{
  "num_hidden_layers": 8,
  "hidden_size": 384,
  "num_key_value_heads": 6,
  "init": "trunc",
  "doc_mask": true,
  "train_tokens": 413400000
}
Each number is 500 + 50 x the weight over its row's rms, rounded and kept within 0 to 999. Layers, rows and columns count from 0. Numbers have three digits each. The size before them is the row's rms in percent of the matrix's.

# layer 3 attention query, 384x384, rms 0.05, rows 0-213, columns 128-191
092:539410510486539501566542491460503516536414517515635551404495445491446481556645547456514522489475435490408569468473459456470509435552518580538493520475576520395526511467445575442552434591446509
085:550467484535536558570475547549540499513498522473500489552534550539466560406439548530488564478495525503542460506426565509528414489494503424565477360582469431554470473519565518534582522536577566
091:561442525538491485535508540561506495563572511524475518496510472443506460534481481512487451508534520379460525459489444566471542532558437610535556605492515520474481473455513544483496493539538448
090:548401524517588549570536451468645474661494458499521507416418474571440507523465474471369475584501501456608552603487484500479474481495496515467546425447544447526497461638427485528583536587517474
093:577534527528490508450435607454571441453515549543560516500591554529488529577495497423451463460495527514567448542449448465451498420516590439433463591506459437426458514539505480563484458498517519
089:515570548505459447443468444464565508456450475577467489445511543612455477421501468451537493492538473441547382485504562492480453490492492390537492486526491568432510464605548559540531573474538393
096:560433507528465451410538424517465431472475435517585595498459565543579537548468513498528481589621461520474535502506523433549521543478531430500573515567507517504519403551493491542488424458454563
097:520540462532463505522487454517576486520478394560527522427490526456448541479568518558593471446492450472507438559499523551529512503455517452498527586540565552509533551575525514416512427484453419
097:458409598410499441473551566492474424534483489522628503486541511413493459453483479475558475526533413544532515439530558469495488474538519519542471421471488531460447415482486621462624493445463413
097:445546449555497527477404531590526520384538427553429578538550390458441435537438455487520572513441504536476469478448562529522424459568485567480546457461504540473467581496504507550532505508530552
101:519505471464496495481539477474501555501540471535525614433445491602612466433483552475556521544427534504551475560557574542534522526605471603512590478475384572595562633606483604535532617402481485
108:467436495469507533479514483516469572507555568527553399451428412581510527523523447509445506541403503611538564478508466526390456446418440522482473542421542558527479475527400465547566497526563543
110:442488453525511552514495492495532475539504472589535499458487481541400545418469535578540502431499553476520518485487495524465560530523505496484508524557525485464493465410505382530536510504451524
105:519497571496522446406526472454534482479426490522527453496515449643476502483453595472504465513532479474581500404535497618508470515485503513548465455450479488481388431538581468481431466615480556
109:421491483533467610461484523515434536395545546530532551516499517480511514537581545549426388413442461406567483458483487433545529364487400512507521535529468522525589510521581528462512529489488507
111:437460520457521393523497511455568438515485489503522487521521467551540454575456544491602527439501576486606434423508528553484551555455482571570471456547510505455530526497572481454490464453449488
111:568523473535527518415558553465558491508491417471492482553536537565508585498474640425560482517527534488573525534534517599447466480525549424498440538432636562416595502461521501529541571493496512
110:494470521451513609441501506499593483569507486445496529562500493582617523511550493396498592391486535517440484612581485528523521544466498457469500500495594481383523409580472514530603469495546444
105:505490488522515535497544472459511485499498609437495393535447425537545508528619406517390531417462449499480554490476484445580500566473457436535491615434520491543430417352506464572501592505488450
110:545548518544554396554490576526429492564497473467451505366456505499476461484531542557452382418575453548509472437567599498423472499467453461402564493435508396477540480505482489515540462465489493
109:472518505578562411407443439474467612535464502428500448466507583447536478582574525535456494436447490470529488427509612552415502534470497577522583465541501469510575452522425457416506489529589517
105:467503518534485468439502662421480462473464435611513435554436514415464540513455557492514475481485442418522469577517559496486456487512567512496536506447567487471548550458469400559473530601553448
111:516482521547520447464490533453519513474517476572521568506411513491485561574490549567474490503508510493510411474534586474447546494614436530504489518631459479507521542595468513571503494429534496
106:479425541554527506440570510477467518408525523399473435459573450455445490519453580471519512555411539435450434507496441427523527450507526480588541533443507388463452644527595600527563480557596540
107:451515444422516383446448501421534489448496471539464480487451503547521473481570536456573455563529483502488481521484537597589501405497546461461482461534486543473564495505571569504451460496508485
112:530475498527533520498588489461483552476539545525496525410464451387565508535434380410493436540388457467407477459513538573522488431582528458437423540542528546533489479472518486536496506466522499
108:573501568452467498609542575478502627492434501420474426472551550598552439547511576512491442539586508395554497508488520627493531550551524435500479456466429463487585454446498477563529523490530617
111:384518503624501550555507544482512519523549538503425450465494561466505457511572499454517437474517506408485550471494524489546399587478514478487475488473497413465472520437491588540469503494471446
112:472527561507447558502534632479522603412492473462442394462474531501411477525545484439474596425558532461471446513596450568574529534492517607544478520495365498452482491543517442563430494445553485
113:486416513429508525460510436408417552508511491479496522457575530509539494456492482535541517598462556518507464519599436496486575570534529370508441443539471447554442540451591456398569565484595482
114:524559513611494520469487576496492525574568431520474528515416540468480495524418556446432464441540450518448502477556532515514452537448576537472518483443404458485476487511595480511453452442580530
115:449495476555507520493563569473525532632482489504561474530433514472513587534477485512446500544463588509541558503469500595521529598514481504482467503547510493503434637463543514525465440440407590
082:524554514481514485510483428567496527512531544500522402413494573462442538466499635459520530515412608585512509522506561618549437534455503444517534530427507524568477393473470490416490435529493489
089:531505528490474422427573502468494411443599414540466602503467497560536479492506420436576463648504521517500447578571545448579542508457523661485549454604494454473454536474574538501497558325585489
096:473446475577576423589410506553528500452458434440539438521518530474501492517512454480470513392479516489476605475494451465439406490560409483461437385458470550585614454461443577486561472521535535
093:553546494441472500426534513448518494514557524462441429500531478453480513519416559491575556481515547503484395411443519563481445423487504455636570478535495478533508473527483522512512505508541470
091:463600506532564481520574403505516556571523491559619469399478431481608474529431453505486464472450436493481495555382488501520552524597467537511481366477473619495515531427576459526485607565417528
091:537499470484524582533475425539570481535492569510473561468434537451578456571473416491458548454622560477594507419521475523501514581433391583416429508438388447466495418482532357466529528472433478
094:510558504528536470503498566422538587453537549433443477508535463588587500601445464476511499418503566477493464472481552556555429488470509597432532488523478537456473421538483583480501498471525488
098:515600422564499613466469523462467513514436576490457469557423481496500518491452371539409510443473566547573518486563472503514597528462444492414456474443488530533531538559547450513505530499485509
098:526509425438511449424486450486362447476453539561479519538399535551565490559504428513467457441582542491567514507468418472481536534538484474591579546534609521468444497561551434430597559455479534
099:494585509587534554562499459507361514476566534595527536518553448496509600395405549463459529549545530416475497482452449416532515526428471504506508480465501427536606528504527480527603465503461435
107:476460472493443447519492441525415553490458505566482465566540516519503451537544476535525437518522526405484474414403580508469460460522433491493584464527498629635442534568584594486371437458532415
112:474546460504495544520463500442534482430468485437410609507438446569499559495481505513482531415578537456455543492478518417471510528488469581387540478510504422595522456563516478475457570465539531
102:428481513579440485521528494514570493409528443525483466521559505459419531495492530553517529573524505518527587511544448469547564525467517450536557511495418447466500471528445548487530418529446565
106:459415483568495497624518537596539509508454493479450494515410562408539443511519511495490425477506502531508544497484522566450420477618569536418517463512565537448468417463566591538505461487507477
107:486540466526484547517550517488433546558527531375435452544564487500499515572552509531470606472456570494450498560510466486530524544486501601523451504495569450500553419457510518512459542588437607
105:489488446410467521496472493420490452537548445518496522460511491469453531475443468391550558473422521496526429429558471555425414550409572419430587405502430443482578423457503501560447491462478444
112:494528516439498474570482398402554543485528484402615584523569506469385480474529475468534436458485533423518530439522536434510502522524483501519474545474492511468480457415460413485535469510550518
112:454582455489506504445557517511406515479460514583479489518449447457549540528420431410481530435547497523568463549395506529539570498510468531459474486491464438575540531480452483495587501453491507
113:436510499547597469533412494521534528529433517491481450536626541482521493585522491473521546511503457395465494438542469460428467488481550514557455441426577520521503563502434534427523506432524544
114:402582488448516497464416401493439553447534465505530464444525487457462523595407499451558425538557551559476479491527576491453506540494446547456520505512560477538512532495582491476485560473509559
111:465477457572448545469434525464464449493448472411505559440524532457434372482471533591533464425494427518475497510531597500389507581518561545503507497533495423457452562502467450450528522439529589
103:509452514470496510492486529436556494543434517479443464460448544508489471514458446474558583461530439493511571498575413512505410543476518585525514503471573528452529504538469551473570465509474566
108:478437446486494403507544515503496456555554479482475401422413566460450568527524612472584430527494488513509466532470590548462482505550539605552558574579637498406501444430566523553518485531430472
108:609508477425473519542471538458551550456508512520570537521491468429520576471533566518435549436474533497466509456496459565426571506563525349490446590440466448505493567512593491470472473480470477
119:489574476533508492535489514515464476554516527536466601481486498439513432510475427581451517452548470544518491535539539563480475383543491479446490431569483469598480545622430570465539509529519405
109:484501527609576505467469435571452539458521429509431519409470418508553560465493391472540422583458510528611509527479546487433461497533428408483537544404451510487544545455640457502462492556507508
115:539438559475482517505585484528557407467407526539476468485506451477516539465478593489431501465511431551416547469508489491428520533515467450482485504508463429572453560449516523527487563545401498
103:483542509576540380460530481512469520535550545415450373532532461554456516542518471513418498499576584521528545542470465448501537553553465482367499543430526503435463612465434422598498576470521519
117:535510514522634551531485485475569479501510507515462432497606443564473413535494559435408448480534434481490561467534428476489501552516486429549467483464521399462457499621460519379475480458509444
108:482488485475561496538455481506557521470486440568478560521612496443385448507476524577493553460390574534535497448410494535382540528545557544529506524477440482491550534522467533580493479474569511
107:431518475435476563504589521494596498510519488502526459422466504499459463430534540398569526525548530497483482531491439487589481536501459506508503541527544539601442490461444506437524457542481394
112:421450459483537532506554503519478569479516520405465509476503518542498434499540481461569488438619545467507486465490616526462541476575589468427529428460567539438506534525591527485462449464455564
089:573492607508567582547431387571450508509403420530537515510476417412542479532510479562436484577487526535513436524423526479561469569551522438643496532404430491546470467542425503447511513480448455
090:546500511543531509504528403534498416433520458500463538590583456475499478547496477408435498464419504497506511505470455473461549565470451570508489489423504405419491446488542470462510472521502468
098:478357485570471496489500524486492509539407476471486475505591556512534432537493460598437445474569462556474434481597440407438541545541454589515380490487489500480505471471399535555364569515575513
096:510498473562554415544426529463538495549467464554510471509422506445557480491469487504529506517509460571540500543448449489422447504541528453564519574437425557439544489469417559559437529473510483
087:481484428488559561480494553440549516455523518514454539572564489458456402552509479508500464509586544576491528501462435531442579461472421533498513415504454354528550570499451508448438531525484587
095:541547535409513496520451458483444427482472520509493514518577536408430451488456571570512629494416461455465418481501413440422537550395537557524475534548517463510543522505474486534546538618520515
096:511411497513478498480497512447456472524502481415533524546573556428539567484455412426476478459549473428512516436594545444451462432554393513550520541435547518546492632536468536399536365510479472
095:549560496470404501494501540464501517444577583470526544583483534549448433517490520445475529377493472437477462428492515549525518496432536470523545508449415484576489543559509534454501446486445508
095:532593494531487453493514446547530387530535558483468507496487579486553544517497605454557523457525504419454442460500548386537476491552491419432501554543532535479570520503507548527565473473542483
089:597561475507469531408470505488423508478549473499470493493519443574557477485438520523514503513551514417588442455543508549547485547545549540667521520502561500504458440468477554527416527537573478
088:544472507584485532465435424440491486496568510594553462439502507471499431524507504510590532406453521450593543473483484487505519517473540557565484456524487546444496522498535476428535425608541464
099:509525519524449515509490578487492391499519520515572533476520502578551525432535607441561467569489380451568561510510535534513390506515538524466498526492455478417566593534506602494537500479426503
102:489483454459466442399404466532417589452547540442509531528534525546535525466484544451551521416502508448514416535554388527570413488530527528475447493539496516382557518521421566442458421577563525
092:586457416547533537467463582512555442545442548420548436568402572586462599505473598568481605458492518564430510441563539482491542535498526502588459421474432502495521471495529440484510442345531457
100:445468477531535408480483462570479431594427529479569506466522482405503520476487397526532488451477462458487484476530470523543424558513466527560536587465372459560529603639418486497508442438563481
103:486521527510482418590467481522499481553426549452597515496451487591508524494510354529352545591517460541449439442529496538559469596510496514496606498476422525531464438513526499571509503527478464
106:475494524447503451527608562542507468505503553453548586564476474520465484513506494435503516450435410489538554521549615453492456472494445447467552490514462563533568577536509502396506487523538487
107:467561469543438432527458484471506566496576523426494440412526431537434575543475443494543531528532554514536424482410447436636451551498480510511512521533542445510510405367448472548598521519542499
104:462495507394505529509502562564538521486507532547504509534465465572452564391450444438516500452480530483445518561528552482605479492514428538444478401522471419430585375512544495584478449527545405
128:556502482524634516495464478498459514524509435476438476454473375613525545551479489615579428552453518546426478457470434595471482502530514438464542456456487450486569539484522472506500478468528553
103:526441536512554466519392539470538499604483519514504485512549412510480495417416520544487579527454534536430475486458529449478477531470478525467521529419551582512431427458509675434548477479480469
111:489453465535422427488537446443447581456532544448507562440498529413488425515500552444504510502541501507485480605466567433549558568443432501531520453481449420688482453390522509429513563507477499
113:544415510523533491459373483450490491535460529430541417556504494473457489563515590489511474560462569533453471388464486518515447467584450502436515565475443534544507578585559491468495448508525521
107:489487521485509482455509642514433517491495545388431479486461511500601555599502452532509598458505499565534459520409398413439555412544522449466475525571565471528583500518620536440462542476546467
111:517556424495551434529475525479531474514507486487575500404460465543438513537539475441471513522481457521531505536515470416538449468447492524481508538348474405497408541531519547544526462458498465
114:530486545560526487493487560524496458511568435568525443580558590606422501499505439557449493590541439409483394581498569455526530446494537518504572542449499482459450420464568470551537457494531550
114:465434501493540468480458570563449449511513515431505461551471421557420483523500515419539460558473455584501557451568461548430451465570524463539567488504479562503466555507575467408463489483568439
110:518461505508450472518525573445530601461546544436508477537497601456423534543400563505464654499515539475478553479376457514467489488534462522528513497573522468517516524525497526593450449545437411
105:535529451545430530419465459525486439480574418534423521427421500482494567482535567453551547457495459552510433599397452551562519474482492552485435547445389516483475553472544501560580632522508523
115:476479471522522440481455541512427459428532527495457458450562479492491550440545456468565510477557498476525474474449456388497473556511443518543495454471408391457437453478482534537509493509477444
107:546539517514572475462503551496481493535503508408474577633508479457467560540420524558514453479516458460511510465577497527459529496523445533520480470433496542516495520480528531559451519512430467
108:472491505476524441510464603548523519543504500432529492504596556427525526567481462548516440539520556461476464543506453479463533530531521528400550487516476422459549607564580557438569449490482476
089:491447483460484510459515503480419573511470479491419563524558516502462522497536509564509507565585453552447549532426453537443526508505645510513394442493570450519548489513477615445434558555543585
084:473504463483483565430466502497467466514433532521462572571604528404473455437457517526441481526522521506518503574459508492456474540448493494483526473530469540516481526497437554527442516441441532
087:441448457551435534608555618522571431568450506496508419474476527529544546471531511528480530518429517421466550563489535590496467467535545533462421558539605434419497505547457390596554591551493514
094:413497469470494560591520529496480440583523491414532476526491547510459503478501489526461559456453546493438521562552532500525501458600521462524479530457410413496524528583494412485559432434496522
096:566565536493460452500543522502488473553513493471543438456519509521438511479519518573499535508512486568517480481476453507603484567474480479498545552478460562476443465516414479391509464541532490
089:480491516415511573498537422551499515513468435477530539486564478537451361457513488572463508530431398488572520494488586451492500526489456495458460389399460540475502467539397515470537524590423450
097:508469485502583517444423458503512466540459462514523485430484540530521577526575439506433483471542451507486561490605447569590449496537511454576539513554517536582397501583479520478501441424425539
096:504526571577483472557507438598584487558530503523518530496534532519494467477618529509412532532565586536539467556465392493588538477356465570480500590435402462463528518448507500540515424542530523
093:456521483458469567419509559451449440414523573480495458425572460608512528532559541467615505554563502442492461462510513422559479519514489464503513552576529600564471511430696435604466472485537538
103:513548495424461457480402547459562518536478492452479505480465476488505480491539447445482489552493482473483536491562538568512554537546616551505500491486552505592458522438539428590502568494426500
101:536507442552549506508415417532493469499394468536525541588604471511486463533483379415413456491457478489550390426475495531420570506539447525477527472455406517510422493460587553501562508541510538
093:534462473517484514534511549604475459528527578529532394501472475523505501545542559488460516503450480476522521499447470522579499397373587513527648541523457436543436501507576561568483495492512477
103:462533526444478533507449507515505477538481504548374540513637509427513550518460452447473641532427590499494557570505511573493518505463526579596466350448444583473514587422410511504575418503488560
092:543504524481508481513456567482543424501507440409491525558499506494500515539434508517440465385501439493441410477547501487446501544423517497499620521527614567562538425460481411539523525559523509
108:436525451571449469471466389444510526494573477426581501451448527527468431489582461396436426524459485504549448468444657511456399520487466512439478498491365434595449442470479524548508509445548472
104:497506536530483472582553506472445475550475455534474420510445580476494536491428475528525502559481500569500499517514521536546538473554379545427635418575539542485502429471576514494434535523568518
111:512490445554461538530540454483541553634543539386524411491450439500578579566527483514461454502485483483447534465547529490433481472516576491547527558521480443419432548558534532554497489559446481
119:571476514514465488549451556522452548443602529463514479400507483481433527537555600434556535542612415435573530562465486453575464516444532550561419574390551417530509530465455431513508497534541470
108:488555470411499473518562454483507507525557524456455582499524497554573523466458443477490385564536553513481545599461483575464506483539553443479437524576543503505393560523566522553546485387511519
109:570532437622533468469496477546549515690548504495474502563453474450467528484553490467427455563509464420445533520437582590478450479482509548402595536571571491543557539492503486472469511455541478
108:468564445568517548438505572515515538596516556526500427487492477517523573497517548530496539411580573493455602465498490473563436507470591490461448476462428546604519502567511381416494499563457445
111:601612520503451536434500507480500521607423483512472474522594538550489475543487506551514485611543506550458441443531418502425549486501507476419419520573487504427638563465527481436504496485481527
105:434566430462538428502408511395527493489543502471547479505527481529529490440380518539500526441413507550526456540463477427433439467506545559520470510429582439412482487579514572522552390441477562
110:483537431502487513493528528508475398599503514499491502560449506580486485492509532522595468490431545452480591495499469529454489542491486487581490479510594493577546532483569489518574468591487493
112:488512479539501489489480584450483478489474556521505500578442470478460468499533448473516476545478614491531467520435428542560532399526567483534520569573431524517520534490426495513465575537459529
104:492518568470543490443470479569386465457485445510482401542443570513510491567530523503529466529562539574535496582496491500488486473501467528492484449544430471464568514496620407487364486511480538
109:500417515452480555433490348432468610510563418475482502531592488456385409483550475545516565494543441484508487565414538453444417548583461507452494438482500503530441482488430418486492431529545472
115:475503521532445402441503534512540564458536495460530495442494479433435444498567524403525540443589519499527616487533480427522457497499577603462436574460468592552500490578449551522550536444442534
113:520500507487447451544453419449511424526489504539397416540494481579506440432511505447487524591513554549502485563495618450471458470555448522459523556464523389544525552544508515452526474438551537
106:494590461401499467424540467410502451460559582561400468537591612595479562472470489492486667524539504469438431462435400553505548531536514463515497401543517575452477480510560471463487475493521524
112:392463580477439490533441458520384523416511461518456599302554495481460519497606418479459505498510545484468465490554521491610406533494579559493439521576573424424546497551417393480555404460574517
108:539533514494509457457576398522428572538483471488409459410422452454490461436465438561542526584433492478412536610376520440507447393490470451480485637443419518562445530639451584476509474554535493
086:531496512582495523533576420458486503515548494464449544462538475512502478469460589595542546495634557505466544532535498516477478495541490467495436531434466485472538520593577474531431538541554508
089:428509534476524451513523623436573477510486494493548501343498435496466533460545483518512460584419477486520457561533546600564539456527462436600481504591530466571482556487475482535423539510469539
088:528448441504479455480501512538546523574497656460521588430486439426470419503437465515514488470577441482505426513521406401537460545501539439505410537542634552556443518576511558444503431500538516
094:463577503513459429498520418469473468390484469445452491541436586481505591536545533473615459509436579481465534434448528531459511530445573513584491493501509614490534451452571578592451547479538493
097:538564502489470505499468515465470531471565470547396422439454450564530479529527603428386458466528509421584582482526436463432525403522485559443592562443449463579451521445452471456504526482597424
097:491501527472495487485543467553483483552550475564531515536620489556574555456459481462541480489485524481482575612463516583603520583499515468520526455448522491533515505556517579509508496538537537
091:541521514466497478495645461510525468535541456474552535495485407499525524606538504485536511536486454552473575504484581425528467462541528474411496504489463513576402488490396566407554491491520511
098:405564590416505519476475562570539578475514465545545525502489410462558508449481502425511466513434447451499544425520567563438496501433475541506507532470475455549490528521492448456414440571483513
095:500533512456505504537469518537496575568463537638498549468431589492472481533497501496490532489522575479457520440537504552458433422583537487463531506410418505544405453452508487540527492567482531
099:478501551540568482620403477449453544427441466495461524491582507564473464453429542466506586528509462484502460461543485463514492553487480441466475392421484492547434410588482506439594437473496573
089:454483523460540560475609555589464477529520484453505502499547473556515446490446395470578455601493504485518464488543488509581452473433564561501529492497483493512461489448370560405499498392506479
092:566509579491436490534480563554504546449504545495535543489512436576476512543468492486632477465496561544573472494494516404429619440507532456499442497477490613489517472506523533439525536508560468
111:565540539454457538496483481448420586586471452566442431501562647647494387497517583562485456508456498534513491458527516488450454576563502540427440428493545452508504580564474539445516511563504497
101:581471497503513501531548477487549494557428517416495516442526532462520541496432364445494535622478447516447660528475475447472493521464507445501475484447539544547465479528459482433507511509507522
102:443458418499485523484536450501477431474566533464492476564528498528533514585527483532450525445424390545519450480462448488417494442466501467525506430514646469523491531521456471427514484483410518
097:461504490485541520485478459556496495532507529410422499543546438519423513553439447467537453531499543530420461430598504459533433535555540442574478412525505498449531541516471489419545559447473478
098:468514584530411496514534419519474454428439469512523539532571534582456501568519525490571457550503554507568449486516417463448565546579481476478432473511529619393504566486495567444511493474504479
106:552494496579552534460491600485541420469473465508479501516422535588484505463497481530466465423485507462592578444511584543420507514408447534516529530488499526465433516445545439525550469415478422
100:500497521562504513482436604534549540548527475550453446467519443519530537527440533517470459501501450523583493521514563522398593494532496538483520546465494554463507510517494467438474578467540473
108:499444516453522510535446430459513496509630528502506530646529461554491488514598498562511440565506340488438430479477519455602471488472477448467566511477488447489522509506521488504459494535474468
101:527506506444501447513590392467524542497466510476428443427521558514520477490444490460514454469423485553506595534449492489528531534475528479464527485545538457598457468558609503545482472564444460
102:524540514504480515499495561448511480468457475566440474451436441499461481489503486529426532449434563450503483474541590396522528554534455420492565465499447508499556500552485510514496488505528486
106:488476386491426533478473528536473533394475585545582532482441535510436398535498560542529509504480472473491468525455465519551536483481547517523471432485482461505608544508605445529546576528407526
105:535553483441422480546505417419475535483454491446469550546473494374522544419448452515485477588473473442508556538492520435457499521530487539473501474434479473588436453549403547512457470542449437
104:582466517554466512510522529428397580474552532512447521499521523463452519426444524534439567531443503516523470564494432478560505494492402500456400489506452452526460572538483527543521465494463537
107:527560394514482533513524402451441526458513415489535580422455537581530504526513491486511486513569511440537465554583548510436458614624474475511501443532580502488493509509478534525508564504488444
109:531506504453473517484486489538529466504463511560521523492518491469476589566503575579446509577485449480477579459475453402589463478492461457459537564529546475411514415606553491427488566485587556
110:522478454444485501485543423460497356489467505587620538413466459413462511441542598471526506525498529517536499553499481445409525483443477542515418516551530577445550466475422547589481454510532525
110:478514451450609473432531447564521480389471475441554535527541491435569448479556504478518509472494484503542529532495537590509522504490455442572477505524479497563529480503408447552419520590565571
101:457464580539545451586490524440457525531514511499525543480527532470378543513481554639415490503477443479465469427487512529423492438553504507525538498498588470495496479479496518550585453571419509
112:582479490511538496497559515515448393488526503558553456557500571498400476485536537520436469454534493501459533564523440602459545493487455504472480485557580583443500575479474497564486574487492534
116:504479451447459431546520523409475446463474551535570597457491507482486459456463439468479490522520488455500557444530534475527563508425538511580502549587522548438372495571518489441519450507454485
108:493551549523582461388532471423554466452546564539485486472554434478522479541503513569446482466534458507479455442452491493596553462461541469532487416574491499530456544508491508484441459500571450
094:445595428390479575535447437539493483480413638456438518562362502533569555573570507519492478443564531527496569512525522453523459450536492484470585475568537446529530443445517555573468448569473466
086:539453407469495470603459501536457548500501521498401605521473467460538546499447527511509507507448537508460552506547474606532438506458478510457449471484490483464450446460673460516592557496432499
092:493513424467475478424493503483509558465512423492568512465476540542426520459510483467510538509572454428500476418523499539437483526496455530491522549432506400514535475448415509526496498466503484
101:614483520496473467500501565582627528500461578513539534469513504501567540479562514389455550568549507500511536457492411474425611443517582522546490552518325541544513452493564459451492488515514496
099:478551433452496608495569527589501543513448508507424452482480414509505513520528599562530466556491537512467619539540537566426469578470606463536511469487601569510560539348520474493533525517552549
107:592532563511531495524489532497546429480436560557500529508581498562575574521528491520444466541548374545486437491497472429426499451539502417462567458476543529415462532525516429541471334493540430
100:519504528520391513472504594538513448408526511424597492491442537575472482534522444509472531568356557445490506570503545487492558509490511398517474497504389466451447445450542516482502473559522530
087:492528487482470505448483542547526491451564498413487498590491483432537499540457496452428477560502563479477602537548538458479509562481463493544503519499463510581424450500522536451425572476482656
112:602438444512480436536460426536532429526573541618559456450531492484477453505468482492589421530539441469502547501494524516492567413504552433485511416527425464543497470439535535490376438538405470
108:584505471389493545490532518578484534503559501579509478446481496412511602529473499475568527448668490534531557520548510495470532467480481567481495602504509452531561468519504503487470455485492541
093:509440482572512527571583523540486455442451488484518495475429498488554458556441502551519473547414449532478381469493509550424431513573531446489472597481459460440440481451690477466501544517500514
101:483478547509537513533480508489559421440463501473468518405574482531544482486442509521500519558526514463489484471518527510521479479420508534573492607470524422528509454534525460426468543516452536
100:545548523526452532491504576464518531575533531398516556513529534521485502549575545489606494510493490553515467489479501414439446436467420442550484578557401574464499609493476650607506428487537488
107:463454529491454501466545510499457501514567452553526568521570471490528439466465519484521430489523539485476590529494436517492407458503442465501451607543589482542481470508363499462487499453550576
098:397565540441612482487442571401532452515486467464506563531539478466459482511485517509507545464444487485509402525522494449514467551525579446465519503451484451492483584505534469452502520495512555
099:633472544471553506481469498476494479438471554558429423451539352492510465496495458503482553488538451488453490479481495482478501493471490451518489490531475468444541368580478538627505431544500520
101:398500547504543588479469427546507487520465418504521547490457426455553570421514459464528559411445508481459445419523441442436536570502462487506450429513605510474585486479465540527501481567457463
103:462475497487449475570516529509452438505520441454435500488425504491517528455537499411470549556428541443494483492510546523547423515479523507473557524537551550532504462482437483404490546502485525
101:485518406461508540520496452486468517518558444452438531467515419509506529528512477475619576529453567537443533468501604549530531468506545537594568483551602504502522454527437466531509484462508520
106:507544439568486501581444528434552520493523476510479536604496564490562464514565456501432590427497514462525507494607543488444490548544526508549541457489634575434569508396525534579565508540446484
108:474530468548547617497456535473553408516522468462621436567457536572530521608533438547549546486512530463500460590528425332590493475500472410508597418596510409474517450466489514482511471517441473
101:419533501463566479534399483464418489469483646554552572420441556454504445470493486560503436566477398516489461495466416485551491482573466366480518475458470539532469526451481429512473360399424511
101:545482594578457505496497521520460445487434460543432457538553422467489549530444521487523485480476452534512361609524498631462365471526527500466473457433520475489490535462576528395528600517527580
101:530470476460562554444473423438476462467494468506484522508549479633498458564579533568493547487519460441499530459490578539476515418454430464492472521530509473468551444487542473478518534512591612
107:509630558421464545514580446420542500530442587588425453509478384505441523484486490410561506568477526557443528525512610464545543516482477516470512548527574510505542498506647503465536410427566525
101:550451519566530576582482453527597484456588516530607600378471457473541454492502497490462478581545508552514472504429489586573445518523479559445502541505441550445451495439512467497529522518522504
105:529513413451501512562431531433546475484455411428527535491549537583477540465582507457476553522522547527504412443439437565542580428520509480488445471544552486512512436438614415541476514508423467
104:580495509514548541473504529450500541539535508593467519432544491445454384530498464497496484526480477583395494553469515460506541501556472411500544530446587506445511479518543497554538491525475460
105:477528429519550386432441457547439505483476559460433575593509450526509531512466492491524515442533541466421495503514413530502474469443449609451543460523500540489498501489389518570444524446470458
107:461568487511446505490436315544431459576469542387540475438508570489501520616505511487514400552487472433520503534519470489599573499481428524475489469538493624452556596515480521487470522499510536
102:543606482427421433478526534541433456469537517508538508556516418542414463529515569465517523510464506526451560458532545501519494573548495548443413390555436498486372451437469509477572513537431519
118:556428519527423585505506552438448460483450528441537501547516584446536480531503515468398587427539509491475456491508471446547548491486540506419436484503458444463419453572558465490446520540488542
073:620533409514507528511501467464405535544465550429502593530517563477533484486534495558546544485504510429450507493526439481499549449459530510527522436553514472364512458464615484496497611508459510
076:579509479486484502535432517390462534469484452467586530475515516575452482566541602488508508504581533515489543541541421479444534478443462525504437509517495498507468416426531471562525523510535492
078:537472557513465446486470567454538506522461514451518562484466506530439553462441531483607517537492483517508598534539450456518454523511507466592433501509451514531554545490511454527514525557496437
075:534410611537493524518468397541455502513492446520569513511471533514444511465548483498485490501481521504485486567581505366589519443547455485455542449443474497515404507478582446472473428469537496
080:457495500382531450502491498475410538522427470470579459427468443526518520465565560549603597533512516509568498466516535577512515467493520456545467512604427582458526519469448490504499500522462493
077:567543502451505432515528445454484525576484470455433581517574445534514481444518396523502469499518528489529490470545551417445504526411548473561449534610507442449489446466537470518496572519466397
088:488481490590485492549571482515507565536542486444483441500561396483515460479535521535529532576498524578616401586457488479496492537451450593530476526473537511514493464521548466427538482465539537
082:479449554577529413487506514517533408578526502446544536552461400479516531557537537398486488580530531519545543570462422499440442512434564495460485464476506438544439423545517458514594477493461451
082:492578529428566471498449445569456527571483397516367414552536547571515527509494467529550484504493490452471509533458431568431482532488554441496487506497553547493443484454482480395545499493491484
083:411550458419472538491511441419568554494537503615535532530513533580529566482486457493582571499559499430485538472532477458416471449405438481547487603626573583483480533514480495462440487501438429
082:399578454503544475556588452475503424536474523494481444504494565526416474523466509505492451488476554540515491540505573470533416514514420534537540509490372531555523507446509511469447481541532537
082:432443488431482540478485567542419480583474513534486520551593489530525492476462478580398446497518492600504505450574489487464476466475572549481461501607601514428407512543474446533452464563487516
086:528541493485553501450494520484517446531526516546501588493516465554446477462431523481544570495506608484522469430580461592548448520543498488558484552567450511444495475406495565464545493449517457
088:497463546595573512502492446537594543584451493443472556462473549510454501488415563464554410544477618515507511417555542514524503509523470430571486423502556519513456594558593463482565544441509490
095:449467375371457472487484477492521421540509585528424497434465403525484601508518544480539484584527423522508416430502505512469559475486477502518657509463498521456454429428539555460601465438552519
092:506494398507499398462575429497493482570489488434484546487352475544458446478454497457537512469445509536473584514501496387545471510536518462525444528446492528510627516523572557565576512476471576
097:521507505469574447512504525556556502491544468559431474499538479510475497515529501504464524492516496525502555480414470551494612464440514495543510482492433516541555459526471450493436519485486498
086:473519521592538421479463505568563471468422491537459467561551477556578534518520439531472489486386463443514485505538457562466494521413523571467587501564322624567465442553485380523508450482544532
086:524553482469580509534545549546538488455526488538592442502531515471479507431465532541555592471500482499492503490498444544502484554531600559549458571566518512488576468574510507479521428585522515
095:568492520521521495576519514435516508519438519481504467492517427503445505484486478459546517478543473570531446489436416506483518450514546472436476440429464516490459503439476467412437431442527578
091:474540517455454513450495424444526527475556500514486562574393510561575546496595509541537511386479533463512514449446470503610502507507502590392527530501406506563421554475493497466512452498494468